Weights of a small transformer language model.
Size: 13 layers, width 192, 6 heads of 32, MLP 768 squared ReLU, vocabulary 1024, 6.15M parameters.
Architecture: RMSNorm before each block, rotary positions, biases on query, key and value.
Training: a variant of Muon for these matrices, 144M tokens, 8777 steps.
Each number is 500 + 25 x the weight over its row's rms, rounded and kept within 0 to 999. Layers, rows and columns count from 0. Numbers have three digits each. The size before them is the row's rms in percent of the matrix's.

# k: layer 4 attention key, 192x192, rms 0.154, rows 28-63, columns 0-95
# q: layer 4 attention query, 192x192, rms 0.16, rows 29-63, columns 0-95
# v: layer 4 attention value, 192x192, rms 0.142, rows 0-33, columns 0-95
# o: layer 4 attention output (transposed), 192x192, rms 0.503, rows 0-32, columns 0-95
k28 104:522473527530496500493498489501523496509475478504540512529499510488496501493501515531518583536488525496489495531487512500545482507472514516529486512430468510482538519505514498489508516503533489502508486501493466498526555475490485562475479460470508496523502460477469502515470507480504508457
q29 101:516460494484539505474526494513492517483508478468477522512466466457493473482474479511506532474481498475545486523491480444495507456531541485439524492519507479464549476507549506491507477523511520548513469492503514485481510519527479520519486538500480435481523543477507523536533475498506490509
k29 099:489465483501506438515532496463486488564509422490496505516479482519503483502491490511503510486457513494472521493495491519472483506543508488522498510469505533498491501517477527527522542493495503466507515509483520489493478474500537535501515501525463494489551528515491512511482522540483433488
q30 112:535510519519509511518491487462485488504519540531516535529567512489490484520513478483534537490485493502538499476487487490526559510470520481520499463518502529527536493483450515480498527499516501498522538455461473507519504500504533526469483502479478497506462497518474504459469530495489530509
k30 098:513566536492497490488497502481487527503530540458482517522516495443497494467476528514453535448492484492488498486525527484530455474496489462501507546548514498472465492518522474495496495494473488481490551520477514514506480530504480518486491491532492473494474499454482493481504510509497477495
q31 102:532461485547514491522462528503511548516519518473450520553501506474513492506472471519495498539461474500517510497509504502556552508473524511489513484512539481537548525497503491510494524498553497518504482506518471516473502545504537524478489479500569432524484508529487462519442520476482484504
k31 097:551474511510501542537491517517496462534508518503503527453503493465456477505502519518479492510506516513504534478545453494508496525509506540497475468488520473583505453455501497500465512469493515510497492524495534488492503509495452564508427506511518516550515493509523505455490510489498469474
v0 099:503477529497509465454431484501520540503474510501506474490493498506504465498505521462522501483459436481509512464492460499463474502502462476475488471469492513523526478542526480453501502543450510535497516447488529505500489496494504507568475478484538553509499523515454555515539517486502525500
o0 093:499524474502449517513568483482485462483557494512459514551522457544481526500477495513500501510512541529485494496505565500496505523480526567514470459511530542562538502465474537521484515499503504491521505547552492475472508510503494454504534487509489455474482477495508486474533480450505479500
v1 093:527400468512525494509504533509511471482522481517517518478529527504496468535471504515444478461497516510498496523532518526488483524506489555465483511509511505499468469447479548522518476520514526481521474511485516526518489492506457499530502485522498523446473477437467505494484517480498463530
o1 091:476470460517529463512519434473478469516467510507504542473494505505524560475560510523467477525507496527501508508514508486445530501534544452481517496491459483508511476501512447509487495488482500501513473500485454497463554468517501483503488492485480500533532559512553428495486506509488490471
v2 099:495494491505540508460488482499514490525522497521556546517454560463519470487490500493490476468465500469496504509507553518520539473517540508469485522479530519488496508533493523530515480460531476493522482516498514526493495513495520519466544501480510508509492530533508515509475525467517516518
o2 096:482511505507481534535479539494507471503471488523522478496517479502468463505537490539501530502482489499501466527493494483446495466493529460480459512514495524544527469507532509499489492497475478511463551505498480469545516513507542481539448519537500466542490468444498503467520490500466490510
v3 096:496517474462513564498509507526508489501497495497537500481495483534474503465474543514561494518479521521524451490524446473517461493531483496522523514474465542494506517500509516501471508495497464500425516473525484510490531505497440508471512502502471505471500500484498497493482504504527450491
o3 097:493464476509476484504503474461503478513481517477487484516510539506506527439484512478506477483515536517508503502479504535498519494495522517482527512473508477455497536445484501462503471519577495524509462462483520477541464469520506477517483511534520542507522476529493537528534506474489528491
v4 100:533531526510539507509471502480517497494525496531556518483525531469498518486513537482462495481455476522555450493474498507485559494512536577489508489500530541475475512474520479472481515488476479509465488505495475523473467524513507545509475449496478483497483452523490502515510479503483493522
o4 097:433520505505492489503511511519501489511495517500468484486493490543509468516509483530524485520494484517535519519497530525540552502510485458489480505465428474499474492504527471511539481512522484534510537505501502514517500483492450491499464503503471501494510480488478479505503488538544538517
v5 105:494497496475521492489467517533514491520496521471487525507516521497491487473513490499519461517523506484495487481501508476493434463509514486459498493515487542511568482528482498489495502506518567504457511478482487496478498511500494467491499532481481508524508439509493502499532466489475520517
o5 098:544494496498506493512551430470520531520476527507520474488505480502475491480461534513528551461531494502491490535482523525532551492484493467512505511506486509487504499504511525477456490522461461489511534526497516459464492466519462443517489505516502493490491492533463492500507514505540451480
v6 088:484527490496514503469473464525491519505504524499475483485483494461482521495447499447513516494481509483482494520494484513477506469476514515511518518522512486486493509459520500559474468492500522549483455494487495501501495538486476522429559513526503498513530452469501492514507487489511499487
o6 092:507470534490501483531529487490505511490491539468520507536546478482526504510494541503475479516522521526521462474543525541507481513530507463493515491535548537492478488516513461483530509545530497470457494503504493485500480441523542530484492535453528488474472537528487555491517491527529509527
v7 104:488410542517513505486497501505514498509475480529473499526466467454522522498496514485489428501457512507484504479527492465492512495488439450481547474533525486485531479482482541558476489507513501503488469476496511480460478495493492523490537502515491513494489505471492523498558537480502474507
o7 099:493528523485492504499506508498510481487477529523519508515558513456492476468532487499483533459466483480511489554474516516508530463497521523478478536478511497505441527467492532506489489504493438536528503476503514497503527522512546503509492502484505477479492521484514457502465475553512489522
v8 100:572482493522523492533494492522478524472506520505515514495487512510536499489511499535521489466534476498489471523506512493479497492515490469477450505532494468548522474498504501476503484518512496526468475465499507496526490503498504475521443542515508488500541481549482498493499462465511539475
o8 098:476459513502455525472505526414469510527493476481479484504516504497433537525481518470489481542487454531486522497486492499494487454529502468530513471512485495516506502468532531471463485500511487463519507489542477474523510499503499510475532508511506525469508516467488498486483532517453457479
v9 097:498521486497512532465528520505479503440532504481521425529458534519517495501501471511553490460498471502467464489498555496483481478473518523483515453514485525486496497479491531523514497510469536479481529469477467468502505526530565476469498515473469488472530470518487484515530514512502497526
o9 097:476513535524482480514472513512490454501489497522479539447519505497519459557506525513479469473507510506547509505465429496478513489500504515465531486526452481526502547528491536519523520545505455520487547519492512471532510485470457528529484504529520530495482527474482526535464511517517518482
v10 092:517460518466507496491518526502452540541493486513498488464482496508460492520512507501490473494511493489486481481473510495479557503494476474486504512494467533471525490490453532503480517452447510512508475513531450543512498529496494495519484506496506503539486447522537467537490525513496479469
o10 095:461497483540543492516493435490510500491474509496511482535585438502478501472482513538506488485511519455503509550507498502497493504471492501491514490510525463556522511515499504489504465490538572477479494468481515491450478495518542479463484439484499504483547494464472479510472453507539459514
v11 102:536495463448523462477473490477467510513457492487533517461512474536525509525490499489483477492490477527504511496515468532507508494522477507473544473493468482531532498498527498499500495480535458489517503467455492481538505497479498505502505479500540468460467544476493464506474500481477520503
o11 101:516424528552485532453491520518502492491557470442485480522518491500512507494493482541492513511551479473461514489508509434460503467504517493520507540485500492473486487466452483521490489477515509528512515494458533511529498519514507494492517486534496492519494484489497477516523491547495454549
v12 108:506482459526483517500458476536500496481516487534481484478463486518537533484514456509548492476509483530479496540500484524508469513462526514533498491504500501524457515507508488534480517510477506500504502516528464509513521482464496548471483474532521529451491501601476467502496495514526505489
o12 103:535512519541519471463515518489508490521477510485528487537490535544468490497494532473507503497515506513489487503539512492503534515489484522526497475531491547463512469489477531502506493525485552539524520500478522509541492465514500463513513511497490444492518494444528508466523541465520518503
v13 095:525439532481511489493531512489511525510507480473501499489470496502508548506523497510472492516471489534546529477465505472539515542512494493513502475490463524549462462538532508510514494487524453522560498466494488482518497497483493509508478482523492517467472538471486507488462502535488519493
o13 092:478537459488514490466476510505503500491514477498468480532565469499490517518556493468489518491542496488467492532514506505496500519474474489516494564473459458547483516462454470513461532497521474494509529466513541529524505513508487523496452472503505488543508513537533516501503482463466488515
v14 091:497504490491477420491539492513510457476525542517493540520459497492516477466453497490496491464497451491472526541534541485470483482498507525505469488524512475513470456452488492503486519525494495496534506533478491524477492560489492499520493467500494491496495518442522460453519473504490519511
o14 091:534541490484547491546533527513502498479496446528489485486516502504510474525503453496454521538455496478514516493500501491468543513554522459498479496522508480536538493528516490474524503529509490521486472512473548515502543504505480514518526482491479504469475500483492514516526541500533494526
v15 104:515522493542491528525506528489483482489456504509525468487537526496445482463481530483474548490528478504509512436484491505454504547534502471530451529562494527539495502486470490506506476496517475491532520450469484502510517477443525517516501514499496477498559532461515504527480511531496503479
o15 102:473471522484506463498474539528576463491512484501504479508496511498524503540515455492475496473504466498541479512506505493484510479509484514492506484519495432519496512474536484494473490488497517514488494563505520485499485517477461518490471493487466515514475478506504445470462488492505539491
v16 097:493539463505508476504524464532526529473493495490527501533442497471455471507455538496510470524485506502533481475493517457504517499506502503506503532490507481525514512490493482544497492503478507500508495489483465478488504504480513503501478486479565554526479488508505513461522533491505470507
o16 094:487515515485447505521504532546490486520497457508490511484488525477515484503492495470498524501493500498466484491508484503492524490524492478543493491471506487531473515531515506490518517521473497512486513536500508517484554488502473517524444500509489491471514484483485507506537445504450515546
v17 104:456542447500467513494504532537506480504498499531474528491517496493493467498510524490495477489502483517499484473498465537507491511497489530499562505508483483462501516541494517522491474519482511451496519567517521456448492529475536479487548538523530529519482504482470476461463525527497461473
o17 105:509458513514518495542532446469485498512511480476502514480467462501508555460453482513472474470549484467514496560507488477508478488504532502492566520535530516536496469476486516498526463467500479501520486486499461548526486493471489496531485508485456507515508481478509503508549501523501501502
v18 098:476497501498513512500484529485511480478521517477501487550491492530499508512498482488472440504524522499497540499513529498508483535548512474497477484496483544473485473477500491484520494506519465524502502507529520514537509544532491494500488505477484513524530513478498482536493479513453516472
o18 090:504476485510500503536493509491516502510490491548498529470499505484484481535556495511486545502466515486505506514548490516495470508478503512549504516483488491520494520513542483567484518454448480513479476487481491474497455470485485507477506497521499490523502527573535558505513501506526515528
v19 104:484480456527482511508528521502488503479493518516516490519527491452505456538528535548491511522540503476506453508509470466486509477491484557466562508517490487482499477544491507519507490455467436538472509502528564523501507555494496486456489527466514471504498473479479504491524463484500509530
o19 105:501493522529527469494488495484499507508513526486512517488502501480486486464479454482493517443481492514555514527550497494498535498521506497497476504484536471505481514454483531502475465545504521476524482477470458511513523480492470515513509496491486539513516500545504508474494518515479477466
v20 098:503491506526489500494500522508477521467530482516488472452464571514490533520494481474470503541503490453554489456490506545490489499495479415515503479478461427486531535526486503466506549492525527512499512524490520512502520489488519477523500507498508502491458502432447518483441497506502500503
o20 097:508506459506487504506539513505513559517531503467513471492494465483501480479492476468520514511523492514487504508496475527519462487474520545500525525569484539450508499526513531517510456478527504475473475529556476471540491471522490514495484475486518501528524525504488506503519466484477523492
v21 101:533512468515442532450531519513505532507500492493523512492534474476496521507515484517489475482508482489502487497524512497531461502526503477482509491500512498490483443482504450496548528544515448527533540484514456513526493478497495507509536517498511507503533490480498470453474450459517498510
o21 098:499547509534522519536452483528505475492504530531486516555487463498501504505450497460546484510485476469488507490465501524482477533525493555511502446508506508470489496489493499510478481467526537527462527510483505510479535519501489538485435514503529481471486545508524455481565543518497529470
v22 096:509483516503496503547481508553452462487486556481495487538517512528507452489475471478478504508507496516483439472500495514514544541508500490528489456491474504454512468532531491530481533502547478494499453520540502544476537508480501481505519450531554486464523515510446514507474513525494515450
o22 090:525467456465487510434545487500573525501505476522494477492480498507496472474515502499531509494501506505488538538538520445489538487477487507535486490506518517520514512514517505504496487508514466550506506490498458478529536492493511514497520501535476470511512544490512479506515481501477516516
v23 096:538517488498481484501521519487507483500503509487505479511517503504507531484475498501519463441469463505502508479489496473483473474489492458503570520493499515498515497492542449489497476538580474521517536501497535477474505490489515503520501435486516518507512553504478486445514469500488475498
o23 091:508503482494505521494479490461511477447549501521524505506515498495535456500543465491515501507465491503507458512518502515521505532534505555506528517517501496495442474481496547529486538482498479499485485481465486514507471531482487526493533541498517445474480432462521529511533513525464486512
v24 101:508513500496509482484534491495507574508557458528548518499509507453489574478442502509472504509482471516480492542511478489480538459504498515444457509496497496478513526524489474481496505483485514498517480509487508490485468517495468504522518532499501524481504536528479497466519500464510515537
o24 098:505538519496497508498406488511495455473492518467488512507514512510527493521489490473545462554463498492514502483487562520524498509499501462529510489532480482503503497541483543506519513466508470487469515492480493488523540493539517498560485501425493476456478471472505519532473526537492475475
v25 097:471526498515491493456516513497480531524513487526476471518492518510478505517511505546417492513506510512431524502535497461493474532509523492535529453499497503505485484494474504513489505527469526475514507464502504554512471443487490469533465544488461460528530502530475515488483484499473489484
o25 091:520515485473491542508507467510491505498495485465503571514503473529506500504515524482516521506515526489502495518473480528538470473537525477542510501506531486487508545508504526465483519459491484541451486551500504444458556493518549514498506456518517507492504526460501506497500548486613539478
v26 102:502490491528458482521462501524489497480465510510465493467520512471518506513506508483495496474519476540492480559465487467502513523496470484496467490496493442499479483504478534518485558536518514545484528523524507485499415524491490516474497472519484497536518489487506485519518538510515518516
o26 096:541502522494566508501508502520493476480485487504527491479480486471505504493533484466478481515487496481564478540449487522495523533495525512438503505520480534481511497531456477532500482524533522480571504540516526543497495491517504474487494511464474502468494521456545481509511468493497468536
v27 091:512562463495524467511496515454528497518535533533469511506480493544523512475476513529514507463485484480486520494507496524526469550516455504524475446509538512531555518471514489541527531506491491535476489533507486450522474501514482514495492480445490502461482467513488503516544483472514454485
o27 093:467478512480492528528494523518477513511477468502528504522491539558496514537460488489472501521502506504504484503440467491516508474493488495504502547492474491525487470488519477494493493468571510529495541494498503503510533486509508507535545540525497530498544523488508497508535503556476539511
v28 103:537536489501490499490542491492474523483472486474494502505527481469496550476508468508503509481501496526543473511557520559505472465507510506500504460530517551495504557484542529487471490492484517471534474498480476483479517497497498493495526504543526553517505458517465544501444461521491486494
o28 096:487480550489485518483473483491513494515507540536475541525496508501533459576482504510532488521508509466473502504491452509515527456533515497515543512518510514483490488486462478481494502502504477463485509478565484500514495477524505534493481484521504466491475508484545499482466518529523503535
v29 095:511525499484504523515504488538422476496504494490480521519505517485524483522480482501497523490497537508504472493457512500517477500506498488540503516484485474506476489478463521506516487453499501532541486513519503500486483506533469473526496506521494549475484528525532514537496464473528566444
o29 101:511500454460498510513509509485553515486516484494482516466465513459491523485528538497510508569517485526507514529528462484480529525487467508497485543511535528496525491511497507517489443561501521472444512477483492486466526523464523481454439501480510504525526498494488498467498505483504488510
v30 100:486492502484464510516468450528499537507498555498549481512472440546495526493493500467513490478449514494425511504484505486477496526502499470506457517498489517482513507524520523500496520506496528465478528507481487457495507544523490446492509473505507488485530459530492538523492504511512501488
o30 093:507541466452476480474539518497457482472518459497461489485485522479501481537496530551510522533545513531512513487510511524473462509486473477507522456534532488521475517486500522471504485493474493535497476500456523523460471489491530497485519513487511464541496486483517493493476558494510536488
v31 093:474485461518481503473526510566500545488538510501461517497477530517504517508516492528465526515498480477487503457522511516451505536514506497485460488471501513526484475491454523513501481518507509498507529476482506452523517556519501508498538502490550493501537518534485475481530527553473506495
o31 091:516514508529509485499507504494532507482484508494527502488517480515513432522524546496482516491491518540486505509520535432517465474553471511519547504532485489545515530500544512471513512475516483532460498505497525536461537441511486520504471517484427485454480496495452527489491498492491553461
q32 106:503485545519515516491539528478537523472472528504519491534458493496468510507480503450492497470489504462477476459503512498517536506510472500490502487455472512507453488528534480501495500460535509514523487492519454497498514472479482520498497492481539526486505503489486480490479470489478537514
k32 098:497514498488520509497506494467493502527500509533492509523492511493531516520518506475541442501533507543462498492481507511500524482458534540510479532478461467517492499531522491501492512512533476505470531493527442477516499470480547512479491475509504482498527452475486502485498518499518494496
q33 103:511531516509543459520457483487511500527492483509474537502501515508518477521478499526477489573571447515485529465469489537484491478504500477485490489449529487532462529511519529503459529531480544501471494489496483474524534492500522502496487495509486514471493548490528454488495570504518492489
k33 097:528476463502486528477548497499531519521515520519506490478503526481500504482479483435511496457517560518514500530502506478487494522462489509500468448475464533480505494507523525454527469498535495489518489522545467496530502554541526514473495510486465472537536512495508505525469511477487518493
q34 101:510491526469477522517484518483489490507483529483507482513514483492510479488467529506533532500490473479466490507489510519492546515521462516504465505463519522485468478470546473476502488533538482450477497502549507492486473510510515472455499494480520465522482473524529552520544513532522471475
k34 091:478489544499500494506496465508500481524476492544500514511477510519444504508518494501524493520483488500519494529521498502526495467470479514520497516526487479482508509506524493466483516451478523515532530465493566456473507474546500476506539472529477484489491518475518535523504492518467494489
q35 115:518549459470487529539530466464537478534479514520522488501565480507493483512486508535492483506510508504481517496504486505488498469528480500501480474477497502488486487492495496538492496505517479487474496514501503494512485521538468541467524455539531541504494514530463511529492464531493515496
k35 098:513486501515489482460516477509524483487502589535498492497495530499502512486507474509478516484516496468546509525479515424496483496479539517469470535471472482498535489516504499522512511491513492491488473461514497504460509443529489483572553549516475525522497471489494476477471497480537530492
q36 100:543520487523458476493486490530526514526519458544463445468531552522486486496524521470444500489512472507517508541504491445475482551510493461525517526516472514481484492533551508489521498495513461517490489460509496486497508426517477488484533525485495500496529552498500494532490461467527499470
k36 085:530545519513524517464486503511418495523503490461532489533503503541541481507486482473481488454526527473482459499547470494516492516532509448501498509486539517491492519516535493506483537487482547481462499547543488509524515518482520491521499503440485499464504515494447529496526491466531477513
q37 095:527484501516532502504543507567460474460503528488466514462466506539521483500494470494559505481524485555529482485465505488530503547500540499502511529494509476533496522510454518488534477500451484524522497502560531483490497481491542478506444532476487495480471471474483491479485555470502504491
k37 101:497494514522529470527489514489509501520487440508503511459481536507511491511540485477509457499500490525469484475515534524510519476552486530474511455508508488545473526488557500518456516523500492524527520477506517486484509519479471493492464467488520491558522491510450474525510473509467476506
q38 093:472480492539528484556547529472502486516507482513525476519470525481508555497482513538499492464448514547492526466507511489541480487488529531460464448512516544489507488474504497471541495478526509550532479513515485472494507500475498519513471505473505500564527508497488447515530518489505511514
k38 087:530537545481486479515477518537521490479511503522505480495507442521480487503500506463474546547533535502570482493494479453540545507466492523463489510488488482532478517495532532487462466511524508485537473521524469489530515502488460498510504531574497519534494500498498499500499485532501494488
q39 085:474505517513470446521506506471512528502499498473527478485515520473530477482485490481472525541489528493505519520528515499511486509506481540523505468489480465544520503467474508511458536495508529533527491505456455508539480505483511481491517493520490505488469489512502556482529493495468524476
k39 097:488490473511522461486468516509513509517507552547476498478468495445452495507506530505469488508468494496504523488445502488429528503483488516533505511445496527470557481486476511520508508497501483483475489472523517512503486498519478497491546518507490536508466499466525481466491496531468491528
q40 093:524558463465475566510441520443505500512455519532537480522499500518505521513502463476506521478496500486458488536516538521480499529487508486508510502478496482504488489525487488498494448515515535461468513483530469495483493463508484478544531536518506473457548528501500514549450507453470506520
k40 083:473510485517520482480498484510446482540511430512452522514499511485443467505516513498487483518500503511489489492516486511498476489548505496552521478494499441516492517510518494516471540485480465517466502515505502474486504480517445492515491512509510509465498491480504457518553463504488513525
q41 083:522501455472488484502486499477494509478534485519484528551494472510523490522511496519537562458520498468491470475524519504510553517479513519518484517508508546513468467512516502497550521498452481497500476500496477484560537497493527488493509505525515551480532517531478523475498499513474459495
k41 094:483505491547541547510526505505487528499465496476494512497501528518471482499503506516530492499480481524453491493497489584481533469464518457481523516505499538494509504522518494500548492537497501516516532484481494494510506498469540536520519448483487479497556469536477462505469453502517512483
q42 103:479490503492461518558459504525484487551476513472503517513484481488498524491478501514487493507531487488522448563445497490479516532500527492524543510506529505557502464480523501528497481535525489534497513487463471478522508491485498472502497500471465474480455519508498498511510466467509459502
k42 098:513529489502525480470503454488499471511533532499477499510493466514465499473519464443473532534524509497519493513485533486488519467490481512486496512486462506523533517482476510485556479485459504449509473441495541475517464521534493496486511514505495493508493468507533463476497515515480507506
q43 096:474556510481453504492522467425509478490522475495518450490503490550502491495537496503485508501517525520485453451481478516495502538501536527521484483491498454516503523492449461459499503507538492532495466498519499519494499511470517495506541497511525499473534507494519490523498475486486511503
k43 102:538487480471468505481556513495522515464512512573532474485549487470510497479481506526490475502474495529504515489491496495478478466444514546477508429521458536500504498481505535518470461523460536462513494517444503478498486465500504512499485469498498553513461500509516520487486468489484498457
q44 101:488481474511474536567460484484498490473521452538491492490494504530508497508502487540472480467530504497510464509471517451474501515510526507520506536521496489515462502500477481500494484490482423525476528536495506487485518500520552484484528524544500503503463533509515499484431488483448522526
k44 110:477531495510505506490494476518477532533475560474521519473500505482488527494520552478478475477488509526496498498518498519477500476471535514533472468493492543529542501467486476495497483495484508537529516515507485505533516497492462489522489537481512520489501484502510460455486490504485501479
q45 088:511539519500481461511487492467478477525474515495488507440487521491503483525513533481487517520480547495503517553514514491466493499509524546511544466485481496515510496486489495492488510503496540541519481495521499535477497524421491468542520530529482508475493500517515479503523506504525511491
k45 118:484497507516487490537464427493536503551470544467514476532478511532505555497518524451510513523494504501532506546493480479491503500521492502516470497526507499485505484498478460516502481485483530506520500445490513490512500500575506481502478484504471500474493498491525515513496498498487516520
q46 112:548505538472505481464510525479488521494518485514485506505523505479516512510473463527534513518490508471519501469556471475505526519481530532484530498517478498524506501509496478518509525515539536541555487529509527500489499497475483500485511465484469476510502517497506486518481482477527507492
k46 115:484514528521504474541485478518525489502535476499510530438490501451496503447492502509496530508506515501455537477513479507529486511493489494533520503502464543496536524490509484444544498490513486504494509485480467516461504547491537508494502506492498483524538536496469533463470499522503499462
q47 105:510518526502527517467503512465466463461550509530536501531513456509500492471484527529477509483499521490486469528480501503519486455445515491516481530527476521471481465502511476497495487526495508524460477490535508514463511470471488462497530479521562512450516517462509506454514474490494539530
k47 102:460507475501502487482517524520463509495496536536499521521485477479542467489454477490482504517540515501510442499472502553478483489558509503468522473476494493458493502511489470441498490504491506487485511493537497513489500500489499540495530504490559497516555479426519513488493528485450545521
q48 111:532457457504487490510532499507488503510524475528504506504497485495501501444545467533492539468525511508474497496503491439496546477522539511522510519513560496517519456511488480464484489521462472524492487526487484508529493499522502497520501495494494473578484448499535544486486500505502515501
k48 107:496507477496521513498493516534464520494530515509455514460482494458531492498524515500481437553532514476470494478496515471478503480565508508470540531508503541507504508476514486497484535514531535468472525518482541457524525530483506514498531494517549513535501453439542540535451514484476507488
q49 107:483491490519501501470457505512508558500505494488507501491497500517484518515464439461490527496523485554498491505543485500505452503504457493501492472491543492492512472503493514518493528548496543508547478510488550504521525467508481535518520534516480567486549492478564480517504508506485553550
k49 103:546490474490491505525482511517463481463496530486502468452477531521477478486517518504491512534449472488513530498483469511489504504520482519511538499487513497504542518484515471520457488441463500477513522533509464498475513539505528490471529499519486500505501536462491493480534528526521496556
q50 099:498483469514477496491506456462538529498507459561512495561512489482491532467517489523484531497502493516514552505500504520502532506508494531502462503488489497498461496482477510505485525497484457469568515473532541525498507517471445502524509518498600493502537491469490536486485436454524491484
k50 106:508485499516482563453496489449478471524478531468524545532542508499495512464498551475522507470499493483510468432518500511504481507538530459480467489531511471517537475509532505523495507526527517510551436525499480487502499531485521534496471541535536481499514467502503458525496488470484530449
q51 106:518485521440510510493549490506503529486496510494494451509482496463490467501544482507509498516532505472494514537516504506500541487520522563481514558492486492465477530518485493478497506481510524544483505497517478524533499455529459503498537521537475535512507502500482521430504520523519481504
k51 108:507503501524471438554531532492528514487485506487507465504507534515532471511509484497491485509452497508509503475472507449492518521483474506511494490494506530554494502502529447529507473466507520503531472507498516489517535494448500508546519496505497452492488476521432529497519469530498509493
q52 115:503519506456521516528482466478500512489492541532489527488535482485487457492491505520510514500521472563498527483503492522538517491532456498486524514542510479533505495466482502486460537491529465477523479463501487509467471468506512477482521508518447505491526538468476510519490493438472549507
k52 102:511494457528490518480515488514527511520472538498502476485476515502485509500501526492480457505480529526521484496512490507512526501493463509506496507536503522511463524495499494473517495450501505498519476520490491453513523534507512521488491478501518499427535515461503513516520522508522476466
q53 107:518511501507493484535553565480517462543472504559507478529460486504517492478558505497510492498538540491516525470459509471495469479493508485533496508464471521474479554472496462514498480502535545536530471532539510503513486477531489490478506516482456476460552531472518487512504517515471475546
k53 101:487540488532484483471505502534494513505520513545507483455517542493507473528488519474526529519469461542493532552503465517479477496520526554468483500499457492453509493503493517518489486477510496505519520531474547520479491514507492532513497498474517528523489478502464505493582494517497486468
q54 104:495442528498518518478513503489463493496476500449481516503489479441471452534440483494502505482494488525429498465502499515502545490505516531466504476472554518484475509509504496505505529507511510513497555558536487514483547497510450499504536473483465558539536493506513505450499465449501484500
k54 104:481548510471484465484528490513534496462506511528521491431525480496549489487467488498520466513505528498515490459514453471471470515504473550513507453459503495512530471514536493504536506488504515493505440493536551465475526481513500461507492506494486475505486525536506537521496480507528531523
q55 108:460485520504482490490500484530512494470472519492525492533495508527480528505505504534517494490459528469477490472516535531471440520509519515420495499517517492481496492488506513509545529508529462526526481476451551490538455486516521517551500497514523512528480469494540500484497536542503482515
k55 113:507481533467465509499491534561483492488502474528480498476472506493477497551515477499527476491476486466495487486486479482478506496464475528486480492468494521540424511441543477533503505504502493488474533530551476459534490425531510506558520514485502478574472467477518514447533480509509506528
q56 100:482564463468478543516485477505487458494485524487507504526504487487451466474521516480494437473527533502484534516552506457440582506546468460525518515513482514499555456505489553505495499495534480520507495473527497473471514513521484471504459484508496513493505515517508474477457532507492513508
k56 099:452523501455514505488506498464495509505529511502468509556510460530507488449480461514489517479502518518538491529492501497513487516508497474490486542516484502502473507559535508512502498522524492496457501531512482527496501463493508484509488537528464465520474465515502500485531510492469482521
q57 106:513460510502505496514468486495470526500514501483456537481482495482505446534519498510558516496508480518481494501537511521491495498495484515487502503478503500502513473506481503467500480491528428498555474514534482496532463512451483530516463491487537498559492482491489496518486507496470525491
k57 108:509485467485485535512484502456481473494487507523478487504527480505496569489506488537510490534500520483484487455518487455469506466516484549527515540521551511513466487511508497522505498493448500494473479459494502520519495488549487489520511521496523545539458500492527536551467490494467514477
q58 116:554479515506510555479472544488494537489505506508489496520499495516492456527507495531480508485479484521496466466500516501533504516465484564488499537500468567526514520504469530481468470530489488514470499478484477484527550506531465483497515497504522460486551510514508521501495527475505516500
k58 105:510540524491452466493500537498480504519515518532517530503483509509519468505519487502502519487482487501498518520485485492499488510481542489545527519502508468502478518530506500537525515420482497456521526497520500503455477481473512511488532512520504493504467477477531533496502467547512425530
q59 104:535503528512489493496510439484519511541524512483497528506522447527532482523490462515482462517522522506473485498549496489500494476498568516554534501462515508495528546502513516507484510462522467472507551492502498470520500495508493495524509515507527463495485521528507539501488517499459491492
k59 108:453522482479477507497508496514464509521490482517483534487511505523508459505516514460553473481471503529532488549508458508458534517497457517492483504556522507511469504481538506534448473490505516472476547515507494468467524474482506479482496475482519538521536517528518474550512519502515462511
q60 101:487508519496492491478497517530512469506462505521510467499516492498518511466492501498483516488527541495540467523501516522480481532537502503517465534548437527519499497525525505533528509474518559504503455504514488507506511486538477536444502498502473517514505478503498531492496499494533521514
k60 095:456556515572500501508508485487475488480496504552501469547474495510484473523471506522503485519546504438484471496484500409509480438507500503512520489501494478539520494502517510508538461537477496518486501483471509539529492504502489499502505506467504453524495509479548494489510477509485505498
q61 116:537485496448488532475532458482491483516488460489518539452509527549546519495533486501482508493500534515494494535504496543496476514470491527475512492480533511469530506469512520518510524479532538499467486470492523526497520504517436507508489471497494527484537498444476464482497458501484533505
k61 110:534499442486524516501493546485513495520510514476513478492468487523562498452523484509504511514520518499500500484447473491488485563476543492465512465492508498484521540501488537498509495516456466503495497481509527497506470521550493455481510521544497493471528498523469491491505467467502491527
q62 114:478527482535472474479485523483495519526446479501501529482478491467524535499506495539528478493501473505515534535523549517500493482516525489466475459433470503486548500494467516485501493478539486548473521509475487486515502524470487468465494498553531527483483525507507472463525475534515491533
k62 101:471508479515518445489505538527530474507508523525455455512530458503544549481498519506459519496520515514495502468500508524471503507517483452478532503503479499489477467460508496528490475510467540521472516535504514482480525515492499529485513501505524513532499495512456512449479475488481476524
q63 110:442517485522475513474518473489504476492514508498528475477545478468514517452542499515487469497501494519502525523489485506494470528485511441515526449516514504441508539585499530461503481505473538472477535497511503536495469540484535510493490505476499482533501499459489483513524515473483515518
k63 111:538463494494487527522559495498510527521537488518514482516514478445506454534497494514514519459484510495582453504494526524524518535459520545471475509550526464505510521484483486466511470517476513484567482500450538506509497474515488464483505489507512484469509505509514486472497527489458507470
v32 093:478508472505491522494477515501470527496496516464516493508509481503493483506523471551531500477485518485520473466499483495528421492525494519476555506499474490498479535507515507490491508523470473540513496447487503502512514465521487457510458485493508476489510517534489509514486483507517489504
o32 095:505464525513521476515512526511507509560492479505515495487542511538519517453482529448488496486535523505473494543524525536465529552499485528520510474485537516493467464489496509499487497489484512492536526511492504510542490488441498523448528445515521504489515499480462508507467490465499522484
v33 098:476471499488546504527490470452495491499449525484509532478475461495536463482480529485464487497524491493552502504525498444497508519543520468483539493462431463494488510481481497497504505501479514506518468518516494522528523477510536511518537501510518455527459527508523444501500492500524503454